python train.py --num_hidden_layers=23 --hidden_size=128 --num_attention_heads=2 --num_key_value_heads=2 --head_dim=64 --intermediate_size=512 --vocab_size=2048 --hidden_act="tanh_gelu" --norm="layernorm" --norm_place="pre" --norm_eps=1e-05 --positions="rope" --rope_theta=10000.0 --rope_fraction=0.5 --qk_norm=false --attn_scale=0.125 --bias="none" --tie_word_embeddings=false --parallel_block=true --init="normal" --init_std_qkv=0.048 --init_std_o=0.0 --init_std_up=0.048 --init_std_down=0.0 --optimizer="soap_variant" --learning_rate=0.0078 --beta1=0.95 --beta2=0.98 --weight_decay=0.058 --lr_head=0.00728 --max_grad_norm=2.0 --warmup_steps=200 --schedule="cos" --final_lr_fraction=0.0 --batch_tokens=32768 --max_seq_len=256 --doc_mask=true --train_tokens=191800000 --max_steps=5854 --dataset="wikipedia_en"
Each number is 500 + 25 x the weight over its row's rms, rounded and kept within 0 to 999. Layers, rows and columns count from 0. Numbers have three digits each. The size before them is the row's rms in percent of the matrix's.

# layer 8 MLP up, 512x128, rms 0.264, rows 27-133, columns 0-63
107:478479512551559455538488458532482471522479478509518497516473501526476523540521472480510536483489458505508483500485483523484518487460522470503475511540519497484567418493521536498508460522506489
098:493450496500472499499489546475473476487533518545490480522526452452530555528510535459500508488547462484489513513529490468538495522515479518510507513457481469524514526465515506526486519486478523
094:522523512536475476499499505483545497475463463491473525504511491495524457498536509486469489534443489500491486501499541485519497528510540530486475474496493526507474566507480520491536489513514549
104:480494523454495530465506485477499539471492464457473485552491510510498489474489478516520492464516492476517518514498506522474458520524544496491511491511486567496522521494509478491483531516495489
113:475495484459544536521515514508532477514496511531492518499524500489528490496490439488516490479514506557522533524520479516499498524529503472494492475565475498461512537515465496510452490499502505
106:472538521499503476518476523471494472553493504556519448477478464487483512526539490543472493463484516516542457505455495511494513510453531494494484531492472455510491476445488498445527507499550535
108:462490520476488482528528482521514485492548553494543454555503504504461521507478515491477468499474521515508492481460503534482492484510499505555464517480488506532517479473540472490494521466494479
105:520534515501493488498489519484531518493524498481504522528487532416476477510491462548507527502468505454479511499514540476500517518478451510501516481497491495523507506521465525507498525487488516
091:491500495543499498486509481482484497525501479482505480521511520460530528532509519505510506515506518491514490480478523493545493478484426570488542524482540462509475492448520522516476522493505491
096:489500507544501487513475480467538505473482519500483510517481532505461473482511483506547501492479516452559532509538498506530510510450506496492450503513535524516462499498484466508507465509469488
094:499515510510511522520511495507443508474460514469515507485506496467523483532446544510517491435559502503490488527510510540501475524448495524499484507461471461530529470506485496494522481482515464
103:497526545492552509510507538479545526496521513475471505492498496493499470480491521484486459472507455475532510532525475566530464504502466486493486462511511499520480478483572458497496508506505495
109:526521479472495502440509482481526494480472494520464501473502471476555521503538468529460546512474459538510536506481459481500475571461505511527501482533502505535483501487488477490510523480501475
086:493523480492495465514487455485520503554497523510526504458477560483453486473559480513467508458488480520494489498488463480520519477488494438500503458541471536514527524530480508478520536538468467
102:512491502492529501543493483538479554514474548502523498514511494518525537504497493491493465486519529478521505483529482507520493528485512454547487494473511499496511494531531535479481517471491499
101:483548460548482526532541508505509459512488490521457529493487515540523475488529535501544518510522472496499538472486474495495505478454547492477491497507535514492498486474479484490529495521509491
090:484487503490518546487491508475522472493471489503513543537476473497497474540491519503486450547518503453485505506531522511521499511500528433506536509509506502539479526514520469553474472514530491
099:495444472514499479537514499490473543511480454509488503538532493553520494498449512518459528523462498481482468470492547474509512525504532531502475485518510537494480505510519474499527520497469502
088:494449551542509452518475490483489533469482528472490504519491529498517510492510507510482492510452544504488505515518489534527504533548441546539520493490487496484491529538505487513462508434498515
111:496500463501476506547495540503480502526495469509508527462503506567512511486502528491456501485536504503517452505504477511497495487503479470499502551464467477501516500447522502503564517488496494
089:495478475488474514510496468463482527500523511452496525549486488486503539530517523518502524432511500496505433526500504491507498523507439500491513525505508514478517476484545501485494508507502527
100:499468453504501473495516524508454490500518517543510473506506477499505500518507532472495499497486499508542440510495510541503524512523484506503502498514453490524505544499511477484528501533490490
104:461502481491513530504506480530500491511507507466493482493516518481492523542505483518447514508510501508487480518530437503463464479491468490547474518523510492496496539490490507478483533492550497
095:476478522528494478458485504532518486469499538501517545462497487524521472481531459541465492496470505502510509501475489459511504481496501457536526505473495519515462476486499499509542475461545564
099:519541502483512529477469458505490483509494462523490526520512478504523497530468484531522491468467558524454448512464463496528544503515457474489503492517520505561499496465497485490494555492554528
078:517505434491515482492522474474493500486493478439485528481506538514515526497500522460491578465480501541512495505507493484501537501444551518495500535538500447472533508488506494478542508512522489
091:515568519518507456493498519512488484495519481483512479479425482514489498473516505478447471479541547530469512495509530472504492482509506518505501495518501470491534494525459512491463528529521515
107:535513520517524499494511459496498519515484512511499514507495452502494490451499506484504490448519452480482500507541508483476524513505491492519516521524519444511495464508475545530484524542470463
098:475492513487495463491520509467514456506444521482487496524497552472499470493489463546491497474466454484528493529497451503516534488475517488572500484508447449539497494484498552510492512532481518
087:534511503489495502480503475540474487465540460525476524508545479490511463464467540511479517503540464449477514539520490498510510483462490449506503439525500531498524528517499508486557492543510514
096:464513498451470541523484484499516555498496445504514510503498497490451455498495421486530531465518520496474481534476456527478525477504510494542463497511496489522498499514513483464544513505514507
105:498483509507547511470482471510517476488492527523535528455452487513487526541433497523452505515501496493463500513490515508454507507474536488517514543494470504516502425502489523539484489530529515
100:498523525487512558539517510532485525487481501537507521493516477484483505540491519457480469430516455509521518490493516482496500513536508512510507500504540474502477505541540520531478446454552504
103:491506518516508520488504512485525514506480495476525531463468497517503481438533508508522537470445555474511505542531486522487504461525504487531486516487529457449492516489530551519486491553499503
099:555515479521428515509488485505489467489506460511504491447476501516528505500499488501467456546456458497475518519483503448523473484467488485530516504492489510543503482500507502496500550487517460
121:503501528535453506529486508529501545532493494532502514473511498514517472506514501461491457475500494518473470513460502504503462494522509515481478526503519522431454441532498441553487508520534508
092:497474455514499537522465481498487465477497482522483505533496504491479543446515447509448544485488527461493506482449485535542523522498506506463542488520473482531519497508483519509491494518482494
089:466493513471473471483496478468507502487443513471471526516529496502458523451519454518464477458471472495467550549525519548530543534539524495518438497484514513494523502520476540487510507514490498
087:490454522518457531516474478496523513474505499482492499475499535492494508519487552513501467547481506543541462522499492511467542480525524482521480482552492537484493526504520485475483507511544474
096:505491463526542487522529522492538498483477525499514461485449543505500503530526497503503452526482471522483513501475504504514540478507525476521498487485495486444535462487521505469547494503513495
090:525483533541491491487521533504524514476517425500523442485523487471511507533455507496468516488513469515477492503500509504494516511470495500499520500489497472497479493478477482517493474535542479
098:547480484463501546486464500526540509515491484519506498512493519496488484481547514517539469526503534511546510486467514517486456485482505505536493514495507478533498497473458474531448474504501430
104:540490511503497492486504514467480471519541473513532490478518543516529509500494506521489547527446522481510459498487505492472495518555515499506507512500510481479480501534484445552509499554464523
115:474555516525502520498477544495488516492494502523498530518526506509485500506517475521488484500532466497527540511501473519517496467502518508534502557525506477483487520453506505462512492536538504
108:471487496481477439499502521475508483528489531502521468522515465487530540488503453498505495482531542512501491480544518503512476495481524486537510487477493525493511506462495459468492458500535494
106:510438532489543513519527503492450524507498527508489465494504517548521494496497533493459509495487520507489501494500497521475494492495513495477472549551486493451507508501452505519454520459502505
091:473513491463568467491445479517476524437482513467495503509508513549513527465553485492493511479511509488513535478459499512479526481488508468475487500493496549512483506508580499462487504531481512
100:467519510503493485493499537484482497523506471493475510513529508516484525505459562487499504470495516483494504533509515482514527512493510476541484460539489491503521512499479480508509498515511511
086:497494545508500533528512498501518507511516538524519517457450465479493503473537496489527497508498481495513509509483505515431469478488518488505476473494446530491484466477531520442457509505525514
100:525505476518491464535509491497517494489494457472488468539526525525520589540513496456522481488466477482503518529480453486488468490448461513483473541447471441506497542524461510500505483479465526
107:467469488477488469436527524526529523501527548488505482519529494517489493470501489533489472466502506487498503516523476479536523511484529502484455471513471537476517465484522489484546460482496478
097:536488504500505480506504544447519479485496458480497559511517439486516506448498465473492533507493495475530514505456492523514525500482535513488495502504500485494536470526432506526516525469530453
113:533499468516470507509512493510481523545468463520447514517499456471469500489500488518478483508542534521471504513506491562485476509519577458485501463534504496465526527526503507532509517484503531
108:519481518508494452513417467509454499464492503505527490513474485498482492496483497548459525517509538476494478478502520470498522533489513493504489530477500517490507459510479516525500522505513536
097:485510558473465491521498469538523523465496501487470461499489488509481523474493486501515506502509539519511486517507502473516531488454522470498512526496537517509479474523490462492572478486539518
099:497501515495487480518523486513511543514479541472489448480474495490518460468507525501509462526510486542476542486506494479509504425522513511454516488484503500480525461488520510501472509526517497
109:489483528459508504502535499424463499500526486483540465513501470501463501508451483478505512510510473502531510516513483454525508463448490537496535537507506484511492488487521517530482515488504508
094:573550468481484479549487494514511504525482496528505458523499499516471455517513522518485543532476499489486463538481495535501549516478538502500466487532478457485529486513489471531505501497488480
106:513546517514516475514518504454547491498493520450525495483437523505506462476467564493482469499481537511485508531509489487531498484515568568471529499506493499487530475497503493496512519455505524
094:489498511530465513493497488525527467511514505472522491473506490490475492487476486485494545507456489472514492483515498509518495538475482519529515493437506497542488545454499509484454527499505472
102:503500463486493505493529447502446501523496494530517532518539511515452479513515514533512480515484516523506457515524507509524536470526532491496509435479491505466530496530494507456451538491495494
096:483496500480499502500496464517519522502442498499531490483500517481496526515468532510457462500529504556528523510506495506514478495498524537493486503506494523554520494504527545452536505482489439
095:500484548447527480494451522463521477512511460494505535515520524486495507473524501550496511550543512495494502500489491521530477499504506502533518510504500498518459505491487481567522523453484515
107:501540506486504512511523528512546480559522462552541521497521502461498474521524508514470488516482498475477494521506450530485474494536521475479517466511483488474510491480488489503526512542502524
101:531527470499518532497462511462471470515476495483443519518489509527484510490473524471489506541470473526522511486525499496560517503538531491504542436518524507513505475519478500509507512538461486
099:500517478480533517494479503481516505520524497442529477535506551524493539509526490508476519466500516466479463526505476471498481487466521477534488520488481521578502501467455521478490523499505541
103:514466526461507457481544480496510512484514509476518465551503503520511471513520504486483504499512510515534523506508486518466548468458471460503476506447501476480499516535527472535518498531504517
111:470449450497505491529525486487476522474445495521560518499506446537542493504544527475483477506467455509489503504501489486486515485484502554529504512502478450510515503476475521525526475484501502
095:497509482485500537499487507487483528519500516482477479501492482467498545450527506450515499472517478455529469519464488511499526537519548491488473534506498493523481483488503466495473539496485516
100:506539508487491535490517484479538499472483527487511495490510509456495496487487472525555526491506486500531508518520489513535474518474519506508504505489492498490487503522523478495467491534544485
108:574529503481487510499495485498508512491488499540486513483496438496522493476537478438504498528478512528460435523489470451460516491497510505539502559467503494488482488513477488486486471503452534
100:461518520501502463534430505514492477499499483487532497493500539485534515482474461534490543493490498509516480520487522475460501514497497510515560510469505517562511486467485520503499480514470509
107:497508516480517447523496529505511510489485485496496507479449541447476494503492469501482544474492509512528526545490505488449522494509476512514482502516489499511477561514433485514508445523496519
100:517499495535476512518511491487482516537554513503464453502519477534536562478493543489496469522487498487517524499499544468498465506520521510533479485508528467521496504544547539532519491502482468
097:478553480524497483536507502484503520519506520500540490485492487503454548501513489522500478496505467459510466469452496524539481496464520492491475448515514460494483516501507481495505473502513484
089:507520472444520460465490490500525518501463495488510469518508504484469499502531545487510520493494568536519540494510487482477530512526496516538488481444511532536533521467488480517487537492479513
097:438487550483502493479484487484469501472475541489500516517518473471489499513488506479479463505487558478475487526516540486545529493488533515545491500518496481459537503527471508465530508493486541
108:491487476520505483426478504506504492488528518452456525491499525565506474493511508480488499515462459512541523521534502559522522534469482527467524502542488483523489505493515499514504528468487513
090:496521487506528485491509507503481492476490480566505552492541518499516492468557510482513449504513552485561487516514520488519523481485532507512500498530496523506512515483483488480480540500470464
110:498435475479513493486483478491505538500493526495495494518540497540498524473484496529466475530501461489489467518486505505521526482512490540495490485511479518524489532535542500528477491501479484
087:511510513492546509501518475472466520502506518476512474510560542517511511511518485494515485477466465467512552539532506535522491502457458484471441493508520533512516521456468514491541507500488549
094:514489515531474492497527483466506450464485522517480534470507519511515511482525503498501468512512517459504487534501493481497499489496500497517424468520522508508513492481546507550509493515505542
106:546540529517472498472472515526484492505486470472472495453504502528506513521513489476517521504507539505505518481429497465473523492501539511518493472471516461538458501509483498533523428567487509
098:522506470490515464545512518507452507474519479451478470498487478470505524498551521489507489539516510521510481460520489525484504493549528474542488500538532499497505487534478522528477502497473540
113:514508501511490525481498502532528508503479451487543469501503507542497461482531523499515487489464487501475487492572491517472490463538515485467492484503473510493510505497501549504511505513495548
100:509512494466462453501497498443464515497469479501499516507491508512527546511523506455542525485582541522517513479489476501497550496481481526571516470490469497482481519475533473482493482464482511
095:495494479541512521494490467483480483498489528509483426508506505512458510536511519513471482535506533530477518535476468483509491481529477472473479451486475523473550482518520482467511464504492553
102:498503491485557506491505527521499525471426493504506541526529515506499498543519491468500499506510493480503506456475501515505496494520529515504496517500508475483481515487512525483523545461517481
098:489465516475526499505467510443529497465540495523498474507504475469478530477490516492499505515515508471533538527535515460502493526466489481525476501521500525538506453504481487532486493505528493
097:495476480509468555500480489494505499516496496492526553495505533504501511484457468498489492526518450511496527472531472496477522526501496515511481441543541489502466481499488505507482491528456511
099:448441505544513545513523519473495514455476514469491543516459505510460480491497486529529485519465436520560508551493498551487475488456499511502565522486477477510503546512513488494475535554515497
103:486488502480508524519548498499491523526495493497513515470528490546504515462517529536535510488490527462470505476475459508512502514474496474563488526468460452529522530468463505510551540517506469
086:460509562504524478470527457504441512505491524502498464485481471533519496497513474529469500491478472525456480535515462534474477504514460462485475567491503493504478510473497507514509460555507515
091:489491525554497481529538526549509524530521491486487499460547472506534499544498509497518533499466461498469499496520487506450497527493502470470515510496457536520493512518537535487511511481537509
098:444509511502514500449483498499429488463497502513479486494506527494512491475536508514497440518501468477495487500506522465514510506515478539520509529525486481493520529532518488537445458523497489
105:497462519574502525524498500526496529526488486484525552490507519492495511522535450511495474498545496525533479506491473502511495491522475471524535487516485476532488501518530493539466484512486518
095:483537497547459504434480454566526487483470506464502530517546509487506471487477530499494486546495522524525508500489482503496474505493511496493466498462505479472509492557540516475515521472525454
099:525495508484476502514515522509498509478509514482470535511506548508536488467467542472466459484559481504519506501508521502497468474516511490506494494467447496495522502565422468504505503497527515
096:499481458496523508511531480513437489532523510532484565487507488489524540495524450538516518516466517444531507513490493476462528502470497472499494488535491520443505509525516479517484491535497523
085:490472512496535549482485491447498484523474488504492494496432510485508501518538501495498521485467565472502493478497505509530490454491529462501503521517509510475461516541479481510462548468472511
089:513490527479510476472515468535491544525535484522534492535506516498491510488491494483474539528529483558510475519500485504502502476486501508485495541499456509514518522514504542482516501525479510
097:474495493495514492504482505496456499478508486523476487494517501483470493491528466496454471540504503454502542510516489498497536543524485452521490525519478504558515498510495485507466485491496551
099:487476509481479493518467527480466514524446497522501511513493459533528529503525458484480541490476501506473538499517484511525517543518478505557490527494510516496470424548501486439468506501485483
095:473512525509474495482534506503470490495483489487492475463551524489495482529500501494461499516559483479495491579500502529525453534494503516496505494564507493437504458507482483460510494478506533
093:499500478525510500504477475508544554500539515542508512499491505503544483499499501515512486490481495484520559502501508464528499560522461439503503504527521458494476514519459533482493465518485504
086:518506478503456510525497498491501547487442545523498432509528463495508502453491497502503535488531481487472466518531483477535522507474463526492496533516513490493525514460492476490476534480479520
102:480472494518531529447453538530516487528502433472524493502481527453484522473494477518502500490489517490489523530479481530467488511497498476482514484516525527537495503553502490558504507502541472
# layer 8 MLP down (transposed), 512x128, rms 0.251, rows 27-133, columns 0-63
090:507490491478530530511516484444528543489520514465459496509510532484540494497507500514498497501489519523493474492518505468511499512542490535539485547488465474486493525501508489490538536524499518
106:520505525504496510512513507480476499476493529514509516464545525504469547520480485541489543493488514483525470475509473516528478542505459490504482527559555449496439500512521541490522559514497479
107:540508498494472499530492500519488465529458474504494480456456538528483491503550516523468491460512491474480475528494499519473438505521506475458496441507509483493463493483498483497500540512526515
114:514463512468481472511499489491505477470511499490481480513512543512493495474498500517469497494502489486490487475506481515481446512478508480502514470508451517510512505455535511492492489453440429
110:481489452469505483527492523527507497461478589525503478503489496473470519549493478499521527498458531516517477500479481483486507523515493513525462500515533487511484524477491540473477507514493489
104:443483517480518493472522475509541539517451479534474503520480544496486521506541491496520451473528507525501500472487511510502509545516483490491527498479518488482522484467525549515540532524474515
095:531474494524480518476532500504487492459514467511454533464521509531517495491498497506549497510522465469523491518539499523506510491507510480456535455512474450516487455486560538517535566486513492
121:521507480497502544586501533472491528492474477532515436501521543520491481482532486514489542501492495522470512447490516494501465519491506518492486470492455489497505493481492530504536501502523438
103:493496501477454518528505513547511473523476490494521503493543468504489478525528531486509498499530505526469514541456504494513534477455536514492555507523512520508475494537518485496481496517483453
088:478488500447502496484501502512490511463525451483504487481518513500498517532508510464452530514528483509474503474515522501526486509495492508517504510458538520533490510488503503463499481534523504
096:513544505514475510504514534537479503486510538516514512478507489496484522528498518533510510514485462482506500527473482472465523456506488537517455557567510516485533469507499507443473514494507459
094:493493482476470468535504512517482496525522508509508482513486497517552545506536503555488527522481532510471473475475512471494510570487475517449513528478488528501467470518473540521497465554520463
103:486535489446508514493483495481531490521531489448536474509512504494527498507521523484499512540493477468487496460506482486469508480483481532497493510476496495460515539482494487509465484530524460
090:487481510464488553493492519471507509501505466524454559483485497552482507514512491472558503507494498506530498491503513499465456518494527470485544504507494492532453497442508515505501518486468497
104:482468496506513461512474523489499497529508539489513545508494514498500481513528468480532479553502498478476500457470513440503493559500517552487506496509475526502513487534534533531492509529472505
100:496529508490512524527462518530472485530490455503491507509498461484508446511521547485471499498456531498528473498508508474535488488455510503463520461491545488493527513504502503450512503508516472
100:529577460493528526536539493475539540479470511518492476497483556522464487499479486496477515497465527507489481505502472471523509539502509478447484489522534521508517501501514488520519480501497487
099:480512503468488436418505482486519508495495501506499481525496514464505501531563501449489490518508456553501502514504494551539506497495515519491512515528510479518511494480481448517502475513484497
091:508457494488493516498463518504494498550516495552479498522493491467489493483470527549507515503464472476476541522497508529482491511472527505502449522513479517535518488484448481462507489526530555
095:488491512511483495480453486507489461496489473465510520566507496512546484488486488490486495470497472501497530480495504508516493484485527470502483498482535526482520484509521477525452551501540514
101:520466483539439543466533521514546511527502531481521495546467525494514538530468524516474508491514482485540479526506528486462512452466507510484519511487476486479566485544476509502498517520487509
099:510505412519489499499527497497501563478442470477500497490499513497531499497458498504485473475471525503464509458551541480535536518453540487490522530498461444526486526509515527499490495510483522
107:457517494498469493506526468469542496476531525491505505505479535523508483494487450478474536491496530489501494489510525508487495468527523455471501479500510505480511517504525496512488539453523481
096:520504510481531471503449520524527486521509557534522482531508513459525485504490471487506532537505515522526507490516496521480504512500507519501469501544513515488489485500470502481475431482464523
091:551521506503535477506480521545520453471455505505472473508482502465477483488486525533486505469505451445523511492528494504500491470485509510481504507506535508480520490478507496539543508459487485
102:503478487523454498484500479507492496510488498530540498514479502470519477481509503503498520534450513506509511504497473531469479450512496499564508480526536494536575476554522474477509496489492480
090:550478451489521472529513458508533515521480527527498514516484524518529526526478495499511508474481458450519496480488533455440505520471480473463497517512507484503475512558514518480478480504542528
109:524443495482537488502524479492547544505513508502502496485516549514520502542479529503501513525521521511518471502519515501522540497425510507503470476531526534470483462476511511498514507505511492
089:480507470489449494448498538530470458509469499521513502519498521491546528484493514496460516520483531508506486497547511482542472517474500496545526510501504537515526491508511518510486521469511532
096:550546479524500536472508517500533521517507529491465482471513535479539501475510494484509475485465497495530491537471483471466486514470471449496499506548489500495509483535493480509549469497515456
101:534498486485499478517469497485444489529450490509513555510485494491480482477519517508503511442501519425533497516499483480521515501520515484489504523484503516492474501503538504472489526493473542
107:457463468487504480488467477537527520499515542495516509531514493520493519491486481488511468500490456561496512479521554497479500553502501527500468527516521482506446487524525468499477493475495531
092:556480463501507488526493486495522527507507507483520477516494506560554501483522475510548537518492494533485490504505517485523516469492478481492434500505548513497517475494502539495507465471497510
100:487483467496542480475493505506497545539517534521466478480518480495487511534521495503531509494506509530497524463521545497500510503473449526485496532537517505492464501497486480493523438510544490
099:480522476468465486474503523489507509481481487563498473469548502522475501457468497488478532458495481496460529492512536512499476490513514462468519531551496502548569527528504499517495499538526500
112:499477496491496504484489520519478477446519467455470492497537523475558492508513525506469523452540419496497534505547473490499498508483472458494539496505533503491466498480493486497494488502515500
096:541486494513501461523487535486504509525475467500500496484486549446527455556463482502506505490477533507459500453529501529503472509472461525517515477482573526451500532524501525530481476477512505
096:501500504523520491516502455491521502500494473489494506500476475527520467435467489511448478466481487509466480508497527507524468523513454524492517479512523497454504494561457486531474523496477518
090:536513484548548503524474510493481545517527487540448509503506461489468463505490512488492489512475460452519516518491482530542462550508498552551516513486495538496498503508488524495492473498533468
108:530475510489504509523535473487480466466452515506472514491471481495506459481529500461541460484490484475530459517526483535509486480503502521501498483485516510494509498448477495477500515507487502
098:492492510508480484487540536533503491484525497535537461495510479527503464489477472518527492473479501524504522450508508503468495531500503499535508491447494493508503510502529477471481516506460493
092:494498522485467474506540525499514478462536509457503484493444531487514508480479481483489486515585492536527497520528550513471539502499455462465509498504498514485523516500547503492482478485477503
099:467469501492560470505500481476480512527466496501538532464500507498482508505483499528497514526541549494481532492450486491499539437495518521487497508535487497499496529469523508473523487487538512
110:495489551502478568493492545507465478483500501513528519524491465498489519478472465521496535494523485525498492497474523495495512517527508559494527470463521512440473527481487525487491471505533482
102:458536536513512485467509493560436494508524526493498527513527513520470530581501508447493518485498498454464512504515455496490532483495497495483497525525485475525523492525532550515519516469505523
101:511515514479486515550455506504510483514534519460518455530507508470458491538504483533534519527517499489522493479473497499500481473512486559495491503489487475453505493503482515508491512485578479
100:463504493495512462469499496513498531475480532489539509484514450508486514508523509504542528463504530527431509489491467494526493468503500502518518494497510540522502485520530507526469480561520527
093:548490523501547469538496514522490501490534545449520504481528526532512481489501499483484498491474512520525495526522526534496504507455490515471528508532454476500467481525453527531551520494473489
089:545540486519498457489499531521520511547526519537499476485545485493507507497508522509504488486526532505481479499543485476500499491469470484502496467502467503516503475505514476479458487518478485
093:484540493478531540514486523524466510517532512487519532507514494496515517536474436493511541466501485502433512469520503486442456542477501502484519471502474528511501491532463477481480506529511445
103:478471532502508501487544475520457552503471544487465519433477564472478506519487461472519530478522486497490514473484495464502495517473536498502480483532499488468484501490491526504506490513504517
113:495512494516502498482451492523513486496511482472462509515480469489491468498483490488515551446493486469495521510481518528489526519471518506480538506434521493539498532517486523466501497498536510
112:451472503456511497468503481484499497468516491515483527525465450479466509505564475525517464507534459512449509478507478514477500531511521544465521507515517465503473496478515516492524495534550527
093:480472488522489515475513522461510511490513452487512516468498554505574548453491501499531486469464482473548507515527486499514510485503488450507548501497450467473520554500492482470490475489496483
094:473535485472513479518512504512527502468520497502470529440515501475486498514474516508518455500480504484493500511544509477506477463455503457549504504510518519486472537529510540469486505526523526
095:516504499506479513478462506502489503471505498490527528507493491480457514485506501527492491473491543498464534514524526502500504517505459463508517531457480528519485550546506523434510518526545526
099:480501441535514489449511513497455461462484522511474503543506497503573474477497509522506530525487468513463466484504486546489443479500484472455480482503450523512502532474539445494489507491464540
096:472435485473477545475550522529480507475477506476504537519468501511517525493481512498487439509498511504544475471537522519537511507487513508516508487486524449495495464513515521503515481490478500
096:518532513494480493474513527517495494483480458538485474526513494499486479468469497525512506508542509515479517497500529438463499502500455497509512514502473476503435508499528532518476508487471508
094:457499525477484493509508464513484477539458513495511479531472437524459528524521483504540534515527505544479525536479538476502498511494501491513538527503496527521508537511489504495522509485514540
100:548501532515538481456554538505519505559482516503533551444481501489519493485511500494496532451509511483470481475485486503527515481520466505531491577543450527529510489466473502505530471490501488
100:483505466478502483513458501478497499488499456530527472535480442502518520443509497498490489505477498497484497489489474496492505517463478527506447461485499505493533512512501469449488482506499485
106:524498532465510462542516492496478515496532478486526509466497504497488484517499505464537488557451548522550530498508496495512513498544499482511488465506520451476461506492509490477499538512476434
101:482458454479521499480472492513541490466527545477524472478514502471472488477471451536474486541500530449509536483511506469499545471486476518492501491525512501475497504561495490501523473510472497
105:532517476484439448494539521542478493471487504507532502481494494542530495509476536477540483533531530463538484495523510536497545487509459497481514468528526520517471541489538463504502500450469498
100:461476493441509521493497498514460506509520476493512479536493431500473534467483521522498456516468539522491451484495510527511518479507485490447481477480476493558514515496447482517462528522519518
098:515476489518526503449490502485494478520470499547501476542518493472504513496511493465500508516471501541481491488507514511539498490531505548443505549494518527492499509492527504489566540519487491
093:517517573480516498485470539541487502510558497520473475486480560510458523512510491501506471526498526508509481423483492509509494487463495509436525499519492537508462488494540466489473496473519506
111:514501493508500523460531499558495505510415496502487482463449493520494481427459486495522493504549514498510475498466538523459508499491517512550493496499517505505499488494503498486467546485498472
095:527473488503473466489493533537496511514463522512486450514491478496496498523453467474477493533514470500538504481502498489462497507510511514478484487524452537541503456542480468497503489515469506
112:509490518473462525488515499555526473524514486481506468537499503487472526512519467427504512504505484495512524562487538472508492496464515505484507504475528522462476516522500500473500489512501536
090:523486505522493540473519482490521537531533518465485525493519488548490481538499502507482501457519474484557456502487453533508474473486538491471493504487490488497529483494522502541512501481461512
111:487504484507485459484502492484500515507525501516532492477503481547483475531476500490519456506467504517497491490499529515513503488498518508499489515575461479494509501487495530543534501487479483
105:559498452538478503497512534462503515503523513494524489516495517515508471495537479506483505534481501501503525504536530527500502529512511487508482486501554527486495525499544491480526521486491459
089:490480443479509553548506508480511542479504495496495571487502501501537499522496496504467499492521519480516477488551468458495456510481489548482489503513477529471525470490491549521494550531545513
095:497514481505439496482498461523496501503519529517495455481513511529507465496507465503482501495518518472486487460535490459484522502502491480457519505552512546479525514505484509503542513478477519
098:515477452508521489536484469461562520522485497512514502515469522577508524532502523524478473484525449514527451496470503527566456517499528526502530525490463548506516508502517514496489466500476522
100:505518446534518475527481510551488555512526503500534454522508473513489530494511482515519522514493544515524500460482506500454517480467511488504505492504496475509532493498498496495540488486512502
102:551510494476507545483515526533477480471484515511460500478483479504453487501531554508446487527456532448538534470556451541498516507527475521505458522513528499517523495490491477496496518492507475
100:494532531571510489500503470499489438501514500496495488505540508504537474520483504527545486479512518485553523521502491499526506507529512473529504491484488466508496513524537502516562514523495502
095:466483539522470487494515496523518508486470513506474501480524471496536507508465504463533477498542485477478520517528462449511516456467500515485485489456495483502488482499539479466509525489484571
095:529489488520514516528507511499507489509534505527504553531496520517503511491499533503503500547495487479474512457493503473495498497481478486520527475513463519438501509514562513505456479474487464
100:464496526456551492479484492496483495460510494500478489518519505510486508547503507487529479549499517501472477487455498456462491514547451509515523484516527503506526502521472523502504495476530459
098:486475481495478554539469498540506513494535525481473519509485456462482466496516515522505539471518478505494473499489527487494510539507523500501504493476492448528422518454495512535546474496522521
101:507519441518516500519509514498507494528488561531527455488489486483461476499505496475538511460496506485509534538508494507516498524496503492475462443520488541491470411515496517527516472478486465
104:429527446493519502468532509475504497483486492524518479493429501493501526471516501491533487463521464543524472429501512459485521494504488528541519544490531485493536500501508504530515462583510488
097:517494497519481508537515475493488484510532496509500493516484526476515542512480484570530517481487463504555479487511511490507510470489491498466500547451501506484480473493464476516518485436496506
097:482550508529512506532482491498515474490491574512516487518508512474506527501527491482525534525493517511537516494496517513483521470512471486478467494526473488487534487538470516508501484485510499
092:488528524503484500453528542493485462510467473527510472516502476498536520503505503530532487497473491548501469477512529523538497466506477471481495525511491500553533512520501485448488466495488482
097:525526481460500536486553473527466489482474506550485512566494517501500478487510534483527505487509524513500477489475505464518488520459532473523514498456462530503475515522560561507498506473488498
099:511487521477440490536490504513465483539552530481511502485513525517457486505481503508462540444521504505521493468500538471523501537526481544454492516512520502533473534459498517546525506508475494
100:493495470507509470502517514538502477502490535470490479506499511490525531446483422483459496505494515521471509472504553521504534453524504532481484495576510519501484517524549491489464508493519495
085:509503541465508490517461501533502552477487484488540505491472509518536503450468510502530472496505506490524579528491574536524537483520512493477485520522485555481481495506525508520490505515518483
103:553501457458563474483488522496490522498538489494490498519473490524526479520542443466517482494488507517485482468522478537486517487497430494469493487498482503516547505460478504482487473477529455
092:508499488511463510497487448531557515442482505481485476515448475502489491532514536494503519498484512467538514476499478535495513495457508467465451495433545476460508523496521507507518462519519517
095:460508524510534487496496454494486496487469519509513481519494485504469483560520503513486504475467494531503515494487505480490468519506522520485515492521491551535530533538492475529492506522509466
095:493493519466473534524504528442497462512486506478476504516493480501517503472505518487508494526497454512538470521489528486528522471482478479554461487488556505514508506552499525498465459478517460
094:493534484513518543480512467506531515512526467494536496494509548528493520468509446477478503466464508462489524431494475547498520470486505519521520488447513517515492496463497499507505504548520492
100:475499503517534477482490510540442525513460525493518511507502481523520506478488502512531545544484481544513505488504520488532532492498480485491469545472474518522543476517498513453466472489431520
101:508475485469488544498505513516499519526460477498490514483450554511507529472560509527503490488501500480483524511474521477498478442505505532490552526521467503499474510505474454555507532522498516
089:492504467476502545536515521498503504475456508513481513494515505504457459482508471466435498498460500441441489512500553523481477513506517506481485513492536473512491481503516492458495496455493472
101:509537541492491532533515447542496513449519553492528502514489492488535497484501496472483511481458494549459482502447522493530528505513493533478500517494518452514494475499544496495511503516463533
090:531484500500483499497498500486550537524565459502499461497542515495508484482479520530507471524494528522467523485489496485480476477543512552471512473484495534497507540469438500543540498482501478
094:539509519461513487515472531466560501505507473543533514488557509520520534489526500539506487499494562508485472516524492498530496481461528511495523496460486516502511512492511479533520484506526492
102:485476483502488480495497517504470504462515462493477507487464501474490540497523514516499496484547455509525527545462510519502477490532556563515485458526469482493559490500489461518506477431494534
089:483476511533510492510488515503558483459519509520531486449494526564466473502489549556479482501516485503522474527510501484494471454514540464492463484463519420500516493495508502532492486484469511
100:515492506495501529511507467489563543533459515459510455493496493485459476466496521482508491511485508513534475512532528465497521542517489550488472467504537486505503525474481494495509539484554515